From a checkpoint of a small transformer trained on Wikipedia: LayerNorm before each block, 143M tokens.
Each number is 50 + 15 x the weight over its row's rms, rounded and kept within 0 to 99. Layers, rows and columns count from 0. The size before them is the row's rms in percent of the matrix's.

# layer 4 attention key, 32x96, rms 0.21, rows 0-31, columns 0-95
098:52 37 60 36 61 28 54 19 38 55 38 61 46 55 43 58 56 33 32 53 48 46 59 36 16 46 51 92 36 69 54 62 58 28 61 74 55 39 61 60 34 40 51 49 38 62 36 21 41 60 86 45 54 47 46 42 38 23 55 24 31 59 53 76 75 53 50 59 58 38 36 54 30 40 46 72 58 62 60 60 27 13 49 36 68 45 61 52 57 51 56 74 43 73 56 70
100:70 45 62 55 88 34 62 22 65 14 49 55 37 13 56 42 33 54 61 32 63 60 51 49 21 59 48 44 56 60 52 45 68 60 51 34 49 41 48 47 60 64 46 38 27 63 65 47 74 42 20 32 44 67 58 53 65 50 54 40 56 26 62 42 59 27 45 44 47 52 68 46 51 39 53 42 83 71 61 70 42 64 56 35 62 05 41 63 60 57 37 56 73 73 56 49
105:29 62 46 33 42 57 40 53 45 80 49 62 79 77 37 75 60 41 40 68 57 32 74 38 51 65 32 77 21 62 61 77 71 37 57 55 73 56 64 51 49 64 75 63 65 39 37 45 36 51 76 65 60 61 61 33 47 64 45 58 39 75 68 43 42 88 58 33 42 50 63 49 59 64 59 50 55 33 64 52 75 33 59 40 57 72 64 47 46 78 50 70 53 65 50 55
145:26 53 57 21 47 30 55 34 54 53 43 47 63 63 38 89 63 40 50 63 51 22 60 32 38 33 41 60 26 76 57 79 72 35 65 50 54 56 54 63 41 55 81 60 50 49 18 38 29 66 75 61 57 60 48 48 40 44 39 55 31 74 48 59 36 60 65 32 44 60 58 44 52 56 74 53 51 25 54 44 65 23 51 52 53 62 77 50 18 57 35 67 48 56 30 67
050:51 39 32 65 54 51 49 47 29 80 63 49 30 47 60 16 28 99 58 47 43 41 80 41 42 52 63 38 44 31 26 50 42 54 47 51 63 46 42 65 57 50 31 44 76 59 64 52 50 39 45 35 85 65 65 89 39 54 43 54 51 33 52 68 48 44 33 69 49 29 34 56 42 39 69 43 33 64 52 42 49 39 61 67 51 37 40 39 60 62 68 75 31 65 44 30
176:76 48 63 77 59 72 66 50 47 59 61 70 48 58 69 32 50 64 65 47 43 72 56 55 47 44 70 49 69 32 48 27 24 57 58 54 52 49 52 53 57 29 13 57 67 73 63 82 69 62 53 11 56 41 54 75 61 54 43 63 66 34 39 68 73 52 70 69 62 37 25 75 60 50 57 52 44 65 38 59 35 69 60 72 40 62 48 49 71 30 65 38 48 53 48 66
083:55 50 37 48 44 60 71 55 33 74 49 70 21 45 30 43 47 15 42 38 52 42 28 25 50 33 67 36 62 44 46 71 39 77 44 35 41 33 60 32 43 67 50 37 32 53 30 54 50 23 56 43 51 25 59 29 59 57 35 39 55 37 67 12 32 49 43 41 41 37 69 49 51 45 52 22 36 75 72 80 58 64 59 66 42 56 56 73 69 40 27 60 56 62 39 51
081:51 40 46 49 68 51 60 79 67 42 50 59 36 63 63 28 40 49 39 49 38 21 42 70 39 68 57 42 66 47 51 52 58 62 26 52 51 41 55 56 55 55 43 13 12 39 35 24 57 54 71 28 48 32 64 46 61 21 47 81 69 52 41 54 56 17 21 59 37 84 39 65 73 43 27 54 49 48 50 50 28 47 27 46 45 55 56 54 27 46 39 50 45 36 42 76
094:58 37 43 42 40 62 70 23 56 69 55 28 49 34 52 26 25 69 57 55 35 60 67 65 20 15 62 36 37 69 58 71 49 43 59 69 69 49 55 58 38 49 47 45 68 76 35 75 52 64 48 75 74 58 67 60 56 51 39 66 43 43 39 62 73 37 20 25 86 41 46 56 43 72 50 31 35 32 53 47 48 56 43 72 44 47 64 53 54 51 33 64 50 47 59 73
092:53 59 28 52 49 47 25 87 71 54 51 62 66 65 37 54 75 41 65 60 49 40 42 52 55 52 37 78 41 44 55 56 71 39 41 55 69 69 55 26 56 55 46 54 26 53 45 83 59 69 76 20 56 55 27 47 37 63 83 50 43 43 38 69 75 32 27 51 68 22 36 43 62 48 52 56 43 62 68 39 58 61 56 23 47 37 61 51 51 54 84 60 38 48 72 60
094:43 55 28 47 34 55 76 67 50 48 41 56 55 57 51 74 54 60 47 41 63 67 44 48 87 86 46 58 56 45 62 44 37 57 24 60 82 41 56 30 42 83 47 73 32 37 49 54 51 69 26 69 53 61 61 14 54 67 60 48 59 45 47 47 42 59 67 18 68 36 46 67 43 52 52 41 20 39 45 79 47 56 42 68 39 24 34 55 41 38 67 42 59 36 33 36
107:39 35 62 47 68 45 27 23 58 38 70 64 44 73 32 58 30 47 94 48 46 44 48 35 86 56 60 32 02 44 74 57 40 33 36 44 55 41 88 53 35 33 59 48 53 48 46 53 66 49 60 48 65 48 70 62 32 76 36 57 44 50 49 68 31 52 52 60 46 59 45 42 30 48 69 53 45 64 47 42 43 63 40 27 68 63 53 56 59 54 51 77 47 74 41 31
099:55 50 65 27 63 26 37 28 31 55 37 45 46 55 44 40 72 56 58 50 37 66 54 40 14 32 58 79 41 59 24 55 35 74 61 52 33 56 43 36 38 39 43 51 49 66 53 54 46 55 62 62 59 20 53 47 54 54 49 26 56 27 48 62 55 30 36 36 49 78 60 51 39 30 20 76 67 65 33 16 40 31 61 40 32 47 54 62 15 55 52 30 28 64 38 43
114:42 51 65 61 61 49 28 47 50 56 67 30 15 39 29 46 50 36 40 46 53 66 48 63 60 02 66 24 63 36 53 39 33 32 51 44 15 45 28 35 39 63 63 55 50 64 37 51 56 38 49 35 37 45 48 15 54 50 49 45 67 58 29 52 38 41 53 65 37 75 52 51 64 29 39 54 47 62 36 16 33 78 58 56 21 58 44 22 35 33 43 38 45 58 54 60
087:43 22 30 67 44 56 41 54 38 65 61 42 34 87 60 31 37 65 66 61 40 37 75 32 33 48 78 27 49 49 40 47 52 28 25 59 52 33 41 41 35 51 67 66 58 21 41 73 22 55 44 51 52 58 42 50 32 62 58 34 58 40 52 63 30 60 39 64 58 49 43 66 41 10 50 17 60 62 58 58 50 55 60 27 34 76 46 53 56 40 34 35 44 36 41 23
104:49 77 86 60 49 58 50 51 65 48 68 66 54 77 44 61 34 61 23 73 86 37 57 70 75 42 48 36 41 69 47 61 84 69 32 55 51 76 53 34 33 38 45 61 66 54 65 69 25 52 48 55 70 54 53 44 43 32 59 49 40 49 27 54 52 71 70 80 66 41 60 36 53 53 66 80 69 66 56 59 50 50 45 47 26 79 59 60 47 40 53 62 59 54 56 45
095:41 29 52 49 58 47 37 29 12 45 54 65 73 56 38 33 58 69 58 46 48 45 60 51 33 54 38 68 56 53 65 34 46 41 57 43 19 50 63 32 73 36 39 32 73 45 75 53 48 42 34 63 44 38 52 32 24 45 66 70 78 56 46 65 74 31 34 55 34 31 53 34 60 62 68 68 51 40 36 38 46 46 52 72 36 64 65 64 65 17 35 40 31 31 37 16
099:42 64 22 57 57 70 36 52 47 73 31 72 56 58 73 64 45 60 53 54 39 33 37 40 62 38 43 50 59 64 32 43 52 30 45 57 59 93 61 37 56 46 39 59 16 27 62 23 45 41 45 55 58 25 51 46 53 47 62 51 52 59 61 65 72 61 66 48 52 30 86 60 55 21 50 48 66 22 71 77 56 66 61 43 72 43 31 30 36 49 67 26 57 50 61 57
092:47 64 38 44 29 41 65 24 65 97 63 56 49 50 49 54 48 28 56 56 26 55 42 52 44 42 41 66 53 62 32 45 64 71 68 45 85 55 45 71 62 42 70 53 52 64 46 60 57 55 57 61 52 34 43 31 67 77 56 38 67 88 40 47 55 34 66 54 64 32 37 75 47 41 63 84 60 32 36 68 47 78 51 73 80 58 45 47 51 67 53 66 44 56 57 60
103:60 27 43 49 62 07 64 41 52 51 54 41 61 28 50 32 50 69 57 35 28 58 40 51 60 44 45 35 52 71 67 41 53 71 38 50 76 67 50 58 97 54 18 39 26 60 39 45 52 41 52 68 49 47 65 46 58 57 72 55 15 67 35 53 46 42 80 60 50 32 54 38 21 42 45 37 39 41 25 54 38 40 75 38 48 50 55 51 25 37 44 43 42 42 76 40
095:52 58 45 38 54 51 53 36 30 48 59 47 38 40 57 71 56 28 59 61 91 30 47 52 56 32 70 66 49 26 72 53 79 39 62 59 77 44 61 47 39 54 44 60 46 58 71 31 53 60 65 58 75 50 65 33 64 45 89 75 23 50 53 39 68 38 56 61 51 67 38 55 55 34 41 46 77 52 64 46 55 35 43 78 65 48 55 25 78 48 76 44 26 52 48 72
096:43 59 24 36 54 28 47 28 40 30 42 34 49 52 58 66 73 33 40 62 36 42 54 28 37 43 47 42 39 20 54 41 36 54 54 48 52 47 57 52 34 50 61 15 37 22 45 51 47 34 51 32 72 28 31 53 66 42 69 80 53 69 27 16 32 43 36 58 41 66 48 46 59 34 45 48 53 73 32 44 77 58 66 41 55 54 61 13 33 51 49 13 33 48 47 47
098:48 67 56 51 74 85 41 48 56 71 56 19 50 57 45 56 39 44 42 67 64 54 70 60 34 59 44 53 58 45 50 42 40 36 47 45 46 52 17 66 43 67 47 48 35 50 71 61 18 26 53 60 43 32 50 51 55 66 48 73 59 43 38 61 58 47 68 36 22 57 13 56 15 58 43 54 31 65 85 10 55 52 61 64 55 49 51 59 51 29 30 41 62 46 25 36
092:64 43 34 56 48 67 78 57 73 21 32 37 53 47 43 67 59 55 82 69 50 59 46 52 38 78 73 61 78 72 49 31 73 50 43 44 48 47 35 43 51 46 53 59 10 51 73 65 56 57 45 65 45 81 69 50 46 28 80 41 67 47 69 35 54 29 54 86 44 70 38 42 32 38 31 60 58 38 47 61 23 72 50 62 52 51 47 55 43 55 45 40 44 44 66 45
099:54 76 56 66 71 91 46 58 63 30 78 72 53 60 30 70 81 60 68 41 65 59 87 58 47 47 72 75 63 46 66 63 49 41 57 36 50 81 62 43 46 61 42 33 32 40 29 11 59 59 51 61 57 65 52 35 44 46 50 41 62 58 63 51 31 70 32 42 44 61 41 65 53 22 56 54 59 62 46 56 37 62 58 40 74 59 44 68 54 39 29 59 55 61 58 48
092:33 56 67 45 50 45 69 73 54 18 37 52 45 66 53 54 95 39 70 57 46 41 66 53 59 59 54 42 67 63 45 56 58 40 38 50 26 76 36 62 54 56 67 80 50 39 42 35 40 69 41 60 35 26 42 44 66 63 46 54 78 53 71 59 63 69 44 39 34 68 64 29 53 56 45 66 54 78 32 43 67 55 65 77 75 72 62 34 28 68 76 51 51 51 62 66
089:36 46 57 72 16 45 45 42 57 60 38 56 22 46 35 37 45 49 57 54 24 37 78 42 44 64 50 44 65 62 37 53 24 37 35 59 71 40 38 46 57 51 27 31 39 65 66 34 45 47 44 62 36 62 51 23 66 45 32 69 43 58 49 72 70 44 59 52 31 65 45 43 42 54 54 35 70 38 50 54 43 55 36 28 53 57 39 87 71 49 89 38 48 43 92 74
087:63 37 62 05 39 45 51 58 46 78 38 60 79 60 48 49 21 50 48 27 64 52 64 37 40 59 35 45 56 41 39 36 63 27 83 65 51 68 40 86 52 47 30 54 24 56 50 47 52 62 40 47 52 38 71 60 24 81 47 84 73 62 19 57 51 61 62 59 56 44 50 54 41 36 53 49 62 55 64 49 31 36 61 44 37 66 47 69 45 35 67 30 56 56 44 42
098:48 31 39 76 66 49 41 49 65 50 48 56 69 66 48 37 51 64 28 42 43 53 42 31 17 62 77 38 74 76 43 41 38 64 56 53 50 61 35 59 48 80 31 48 39 49 63 50 39 63 71 40 44 57 99 41 59 20 30 78 23 62 51 58 52 53 57 54 44 65 55 49 65 43 74 55 65 40 55 56 36 27 41 49 61 39 59 66 45 79 68 63 43 42 78 57
111:56 44 83 74 41 49 50 31 36 73 36 85 74 42 59 52 51 57 40 72 50 50 75 68 29 60 49 70 47 85 76 63 43 19 30 34 45 36 68 48 67 57 36 54 80 62 65 65 56 74 55 58 40 36 68 36 54 44 30 53 44 65 46 46 45 75 49 56 62 21 37 55 57 56 65 49 63 63 48 54 59 31 48 48 80 63 62 36 45 51 66 48 36 71 53 55
079:47 65 51 44 56 67 46 42 43 40 47 54 81 60 57 30 54 25 61 46 56 40 35 52 63 80 62 43 75 74 57 56 58 65 50 51 58 63 71 74 60 44 54 23 65 35 04 66 56 64 37 33 41 47 60 41 46 59 44 61 73 45 39 21 56 22 62 29 57 60 45 58 78 47 60 26 51 40 33 48 50 42 74 42 67 47 46 41 51 46 21 49 31 16 75 49
083:51 46 50 55 36 60 92 35 60 57 51 40 59 44 19 35 51 63 54 47 65 61 28 68 47 33 65 55 37 18 78 71 72 48 57 43 72 58 70 55 55 58 69 23 69 59 42 52 49 65 50 57 41 57 69 65 74 49 62 63 56 59 56 49 38 40 60 73 38 56 52 38 51 64 57 36 62 65 58 38 68 49 45 87 21 43 36 63 59 39 78 74 47 37 16 49